{"n_head": 2, "norm": "layernorm", "qk_norm": false, "attn_scale": 0.125, "bias": "all", "tie_embeddings": true, "init_std_qkv": 0.0466, "lr_mult_down": 1.5, "lr_head": 0.0083, "warmup_steps": 200, "seq_len": 2048, "train_tokens": 151300000}
Each number is 50 + 12 x the weight over its row's rms, rounded and kept within 0 to 99. Layers, rows and columns count from 0. The size before them is the row's rms in percent of the matrix's.

# o: layer 8 attention output (transposed), 128x128, rms 0.0854, rows 76-100, columns 64-127
# v: layer 8 attention value, 128x128, rms 0.103, rows 77-100, columns 64-127
o76 098:47 45 43 25 52 40 52 57 38 45 57 52 41 46 49 19 36 45 45 60 56 48 54 58 76 57 33 43 44 30 61 45 75 43 62 44 48 61 69 36 33 58 67 45 63 56 36 66 36 23 50 55 61 23 31 55 47 37 61 37 56 68 55 31
v77 091:42 29 36 46 42 59 19 43 67 51 51 57 30 42 65 40 57 56 51 50 44 72 55 48 32 48 72 36 51 42 69 55 16 47 78 33 51 52 48 45 36 44 38 44 48 46 47 55 45 57 64 37 60 52 44 45 47 47 36 59 57 45 72 32
o77 096:71 61 61 59 64 27 53 56 49 64 58 41 56 59 21 49 41 21 60 66 31 21 48 61 70 59 45 54 44 54 44 50 61 60 33 52 55 49 50 56 44 53 51 29 44 64 54 51 56 40 51 45 50 33 52 44 57 48 49 49 44 50 35 57
v78 098:74 27 41 54 47 57 59 69 44 26 44 52 55 47 58 60 48 73 46 36 41 67 71 41 50 52 42 48 42 44 57 55 40 49 40 45 51 45 46 40 49 63 48 59 72 32 59 36 55 44 31 42 59 52 57 48 61 60 51 43 38 36 55 34
o78 095:31 50 53 52 46 38 49 48 38 55 49 56 41 65 32 62 57 54 27 70 54 33 21 73 63 55 46 72 35 62 47 53 40 52 50 41 33 71 63 62 52 48 47 40 42 69 24 57 49 43 60 47 61 49 44 70 41 61 55 38 39 58 35 79
v79 088:59 33 46 34 60 58 46 61 57 44 60 39 65 53 41 33 36 42 38 47 29 28 57 52 55 47 63 45 58 45 38 42 42 47 39 41 48 39 52 57 57 60 38 58 24 33 62 54 55 28 49 47 64 46 60 41 62 53 53 47 59 67 50 55
o79 096:44 70 57 52 34 45 50 49 41 54 52 56 51 28 41 59 62 64 61 66 67 48 44 30 66 63 40 58 50 59 52 58 42 48 28 54 41 43 39 36 71 58 59 40 53 48 38 37 37 52 37 65 45 41 27 38 44 43 62 76 40 54 63 63
v80 087:60 56 76 51 44 74 68 51 36 26 39 57 42 28 25 51 54 52 55 44 50 45 47 61 66 55 38 54 37 38 51 51 67 54 42 59 37 34 81 56 49 55 43 61 48 41 57 50 48 35 48 51 33 34 52 74 58 44 43 32 57 32 47 53
o80 087:35 40 45 43 43 50 33 55 50 45 47 68 46 54 69 48 51 72 50 39 58 63 51 67 45 39 64 59 50 53 49 37 44 38 41 58 54 63 42 46 34 62 42 51 58 45 35 55 46 57 47 69 38 60 50 56 40 46 59 53 36 60 35 57
v81 098:51 33 44 42 48 31 60 74 60 38 44 43 59 68 66 21 71 53 28 50 35 62 62 56 51 62 62 37 38 50 45 55 41 65 56 44 51 41 47 55 56 56 58 41 60 39 40 45 58 72 52 44 82 46 54 46 44 55 70 38 50 46 39 52
o81 103:50 54 59 52 49 58 53 44 42 37 41 62 48 38 49 71 34 60 66 52 48 37 64 50 47 61 35 54 32 57 44 48 61 40 46 50 54 70 39 27 34 63 66 64 62 49 47 54 40 24 55 67 43 58 33 51 41 36 33 69 47 47 52 58
v82 092:42 57 31 48 48 69 37 64 57 58 41 39 37 69 57 67 30 26 70 60 51 44 29 46 47 58 64 43 55 61 43 61 40 42 56 43 55 41 35 34 48 35 81 61 59 49 38 65 33 40 51 36 67 59 58 53 57 60 50 66 53 72 26 59
o82 087:59 53 58 53 56 58 65 54 25 62 33 33 71 40 37 56 53 29 24 45 60 59 69 61 62 43 57 55 63 35 40 41 63 51 50 23 46 46 48 68 48 30 35 42 45 44 81 40 56 77 50 50 34 58 43 51 46 41 59 44 56 48 68 44
v83 098:47 46 64 70 66 47 33 28 42 59 34 52 28 48 42 51 44 52 35 41 50 54 71 51 37 36 64 30 62 63 67 70 55 45 58 51 68 66 64 44 42 32 43 44 55 59 42 37 39 29 47 63 34 63 42 61 40 66 60 56 43 40 48 62
o83 095:45 48 56 38 44 41 49 65 57 49 51 30 35 48 63 70 36 47 67 28 69 30 41 49 51 50 34 72 41 47 61 27 39 58 39 54 59 34 56 51 49 54 55 58 57 68 34 45 65 60 50 41 53 49 51 40 72 36 52 38 51 44 56 39
v84 107:36 38 32 52 66 38 50 48 62 42 52 68 25 45 57 40 45 43 48 72 60 46 42 60 56 48 54 50 63 58 37 47 61 51 66 62 61 34 66 53 52 54 41 47 54 58 38 80 44 33 57 56 72 43 44 45 39 54 48 46 57 60 59 52
o84 104:46 59 47 70 37 49 51 66 54 51 64 54 72 39 37 61 39 62 41 63 26 45 39 38 64 53 51 36 50 65 81 55 32 53 43 42 51 62 55 41 46 44 57 47 60 56 53 40 62 70 28 60 45 64 55 29 58 34 56 55 47 39 55 31
v85 087:47 41 20 58 61 61 27 31 53 37 64 49 62 49 52 53 57 43 44 46 76 46 46 40 45 44 55 67 61 69 55 44 15 47 62 49 54 40 50 54 62 59 49 38 67 53 65 61 41 36 53 49 57 43 50 65 50 44 39 63 61 45 36 62
o85 085:57 48 64 46 66 65 67 60 33 64 47 38 52 52 54 57 45 38 62 50 31 68 66 57 63 50 63 40 46 71 61 40 64 38 25 58 42 51 44 40 48 32 42 49 60 62 48 64 45 70 56 60 37 47 45 46 58 27 38 47 52 58 59 54
v86 101:42 37 47 41 59 66 46 38 30 58 48 58 58 27 42 40 50 66 74 38 50 59 52 54 47 46 49 66 51 62 29 52 40 41 46 70 48 77 40 45 60 30 47 62 43 48 54 35 80 53 42 30 54 44 43 63 63 66 59 58 71 64 42 34
o86 098:43 67 47 63 33 33 41 64 59 61 52 58 35 73 60 49 34 58 61 57 54 71 50 46 43 68 49 18 55 39 69 45 57 43 46 36 81 32 60 50 53 62 56 41 63 42 42 61 19 65 82 52 41 60 67 39 45 41 40 38 49 47 51 58
v87 091:28 61 38 58 42 52 50 41 56 38 62 53 31 64 40 20 56 46 53 65 73 66 49 36 35 72 45 66 54 46 51 61 51 46 54 56 38 51 53 25 70 87 41 42 54 31 30 59 62 31 52 71 61 46 64 67 62 59 63 40 63 51 46 47
o87 099:86 36 46 52 46 51 57 43 38 39 45 34 52 53 63 55 46 64 84 44 29 33 41 41 74 33 62 35 53 49 40 53 49 55 72 40 54 47 49 62 35 50 53 69 64 53 60 40 54 63 35 46 42 61 44 53 28 30 44 32 45 47 36 71
v88 095:55 33 69 47 57 44 55 70 37 47 36 44 45 51 46 43 62 39 55 61 38 44 59 45 88 48 41 52 39 66 43 80 56 43 33 40 59 52 47 40 42 35 60 48 71 67 45 40 74 20 46 50 46 69 52 40 56 40 42 55 65 53 39 57
o88 099:50 64 30 62 54 53 52 51 64 58 71 63 57 71 55 60 32 62 60 26 74 50 65 54 46 40 46 50 67 58 42 38 30 44 72 50 36 54 52 56 51 40 61 73 27 51 40 61 56 54 41 50 66 39 53 54 61 70 48 35 40 44 61 37
v89 086:38 72 27 43 59 50 43 41 48 39 41 50 44 61 51 53 45 51 45 46 50 51 39 56 69 73 49 62 50 49 66 45 81 70 42 44 32 53 40 44 38 44 54 70 54 34 46 45 51 66 49 45 46 54 43 40 42 78 69 72 38 48 44 73
o89 083:64 37 73 56 42 47 43 59 52 53 54 44 53 19 59 49 65 69 59 65 62 45 51 42 52 29 51 47 52 38 43 72 34 47 79 53 59 49 58 46 42 57 51 61 56 58 60 60 64 32 53 71 37 62 37 71 63 54 39 45 70 37 72 42
v90 086:49 49 47 54 40 46 53 31 38 41 38 70 56 62 55 53 46 56 37 45 33 87 32 50 62 45 43 38 46 44 62 40 63 39 65 69 32 54 44 46 59 51 60 43 39 60 52 56 58 50 55 73 52 39 62 35 23 59 63 69 50 45 48 27
o90 092:32 61 63 36 49 42 57 54 56 65 62 34 42 24 37 25 64 47 59 54 51 22 61 50 50 68 61 46 52 50 24 59 34 57 46 50 65 65 50 51 33 57 58 49 49 32 58 67 48 59 51 25 49 69 69 54 56 37 47 24 54 66 60 57
v91 098:56 37 46 52 41 47 47 52 35 82 33 43 64 55 59 65 40 65 51 52 39 69 26 38 44 41 56 43 57 49 65 62 56 36 38 29 54 29 65 40 36 58 55 46 45 30 47 37 44 40 50 51 69 56 37 66 61 44 65 34 58 46 49 52
o91 099:47 43 67 47 51 37 64 47 53 21 80 60 30 52 52 47 47 38 58 34 75 39 74 51 51 53 56 64 45 43 59 39 44 62 58 44 38 65 40 72 46 41 40 51 50 65 53 61 59 41 40 63 36 50 58 41 49 51 39 69 43 49 53 65
v92 098:62 49 15 37 54 54 52 70 49 64 76 41 49 20 56 41 46 57 49 52 46 37 32 62 24 61 48 56 49 46 55 34 29 73 48 44 67 60 38 47 47 57 47 51 53 48 37 50 34 54 29 46 33 52 46 42 62 62 64 44 73 44 69 55
o92 099:50 44 67 72 54 39 58 33 54 53 36 51 42 64 47 60 36 48 46 59 54 52 74 29 60 56 54 64 71 54 47 48 62 47 33 66 35 54 75 64 35 48 65 37 42 42 64 36 50 44 43 53 47 41 40 40 52 51 46 57 30 49 44 73
v93 090:43 40 39 42 59 74 43 56 57 52 53 49 35 55 63 37 70 47 43 59 58 42 56 23 48 49 65 30 53 40 52 53 63 45 58 39 64 22 39 59 64 42 63 53 19 38 39 28 43 56 59 49 59 45 35 59 48 50 58 42 57 53 62 55
o93 091:39 72 58 47 44 32 58 34 42 45 55 41 43 33 41 52 43 61 57 34 39 46 57 72 69 62 43 79 77 33 65 45 29 50 50 50 32 57 57 34 32 64 56 41 54 82 54 45 28 45 36 62 36 44 58 39 45 40 37 62 68 43 41 57
v94 094:77 49 44 28 41 26 57 64 53 40 44 25 43 43 56 65 24 55 38 68 61 61 58 37 39 40 33 41 74 58 45 48 61 45 57 40 44 56 48 39 64 34 46 83 31 53 37 30 61 63 65 35 41 62 37 54 48 40 50 39 44 52 49 52
o94 095:35 62 47 60 37 63 62 42 61 51 57 59 30 62 46 42 60 47 50 39 56 49 42 84 60 74 46 45 26 41 38 56 54 53 62 38 55 43 41 50 55 69 44 31 63 37 50 41 38 46 41 60 64 72 60 39 52 63 42 50 62 46 59 55
v95 099:35 56 45 29 35 34 55 48 36 60 66 34 54 36 55 61 35 49 38 84 35 48 61 45 39 43 59 57 41 57 62 54 53 54 37 53 50 72 58 46 59 60 45 64 68 50 60 75 43 59 72 51 52 28 41 45 57 57 52 59 41 38 33 32
o95 097:49 43 47 45 72 44 45 34 34 49 45 57 48 52 52 58 42 55 65 33 46 73 45 49 40 68 60 27 60 57 43 61 53 54 61 64 52 37 38 58 66 56 69 21 31 34 59 32 55 48 41 31 42 45 56 53 48 40 39 39 46 52 47 34
v96 100:41 58 60 33 48 57 59 39 72 48 53 27 64 40 46 49 50 48 54 56 61 56 35 60 31 53 78 50 49 45 64 30 53 54 42 28 42 77 55 62 43 64 73 49 57 43 35 36 63 62 50 42 52 43 59 69 47 54 38 62 66 34 40 53
o96 102:44 41 60 70 46 26 15 51 39 46 43 61 45 55 33 48 46 44 63 53 29 47 61 60 50 57 36 33 40 65 37 66 46 60 49 75 40 39 34 58 62 49 46 53 59 42 71 45 44 51 75 50 46 58 33 37 40 57 52 29 41 51 33 49
v97 100:63 49 35 47 54 42 57 52 53 48 33 37 40 43 72 59 38 70 19 52 44 53 63 54 50 42 64 50 50 62 56 17 44 69 57 34 63 56 56 53 56 50 53 59 60 41 40 49 57 38 26 42 73 47 45 38 42 37 26 54 61 45 42 69
o97 096:36 62 46 52 51 64 35 59 42 41 32 53 66 54 33 66 70 47 53 67 65 57 53 65 58 53 52 69 32 47 61 65 34 42 30 51 46 39 80 51 52 47 40 56 48 45 65 32 30 39 53 55 29 50 29 60 37 71 53 34 27 46 58 44
v98 104:49 56 48 42 44 31 48 50 35 76 63 59 64 55 52 88 38 46 45 51 45 58 49 64 35 53 53 26 48 37 54 35 46 42 38 39 38 67 47 42 68 47 36 56 34 39 42 64 46 55 54 56 45 47 41 68 42 68 42 54 45 51 64 51
o98 112:55 58 43 56 55 50 42 36 54 29 45 43 53 38 34 37 50 37 45 57 70 51 40 49 67 27 44 50 41 60 58 60 62 68 62 44 42 30 38 67 49 57 75 48 52 28 59 37 42 57 57 37 46 57 44 55 40 60 30 38 47 38 48 42
v99 104:47 44 64 44 47 40 55 57 44 61 35 52 56 37 46 46 73 52 41 39 61 40 70 45 59 60 37 69 63 47 23 51 35 67 48 52 77 37 27 56 39 39 38 71 57 21 42 50 65 48 68 48 54 60 37 44 42 45 58 44 61 62 40 50
o99 107:65 56 40 69 51 53 43 48 71 40 63 48 38 58 67 56 50 52 57 36 40 61 52 38 55 56 51 54 49 19 50 52 54 35 42 44 35 63 81 35 62 68 45 49 49 46 31 51 31 48 29 48 29 52 64 43 45 42 58 64 34 69 52 51
v100 089:66 53 55 48 71 62 46 61 75 33 46 45 40 48 50 75 51 57 49 34 38 60 50 61 40 45 41 56 39 56 79 34 65 70 42 30 24 54 39 61 27 49 66 57 48 40 67 67 42 37 44 55 44 47 64 51 34 63 58 31 52 51 62 25
o100 089:39 50 59 45 56 50 47 38 20 44 53 37 47 48 45 23 52 57 47 67 71 43 54 54 62 54 57 64 33 67 45 68 42 43 41 50 48 49 68 49 52 57 36 47 47 53 54 34 71 56 45 69 51 56 34 53 65 52 34 54 41 45 39 63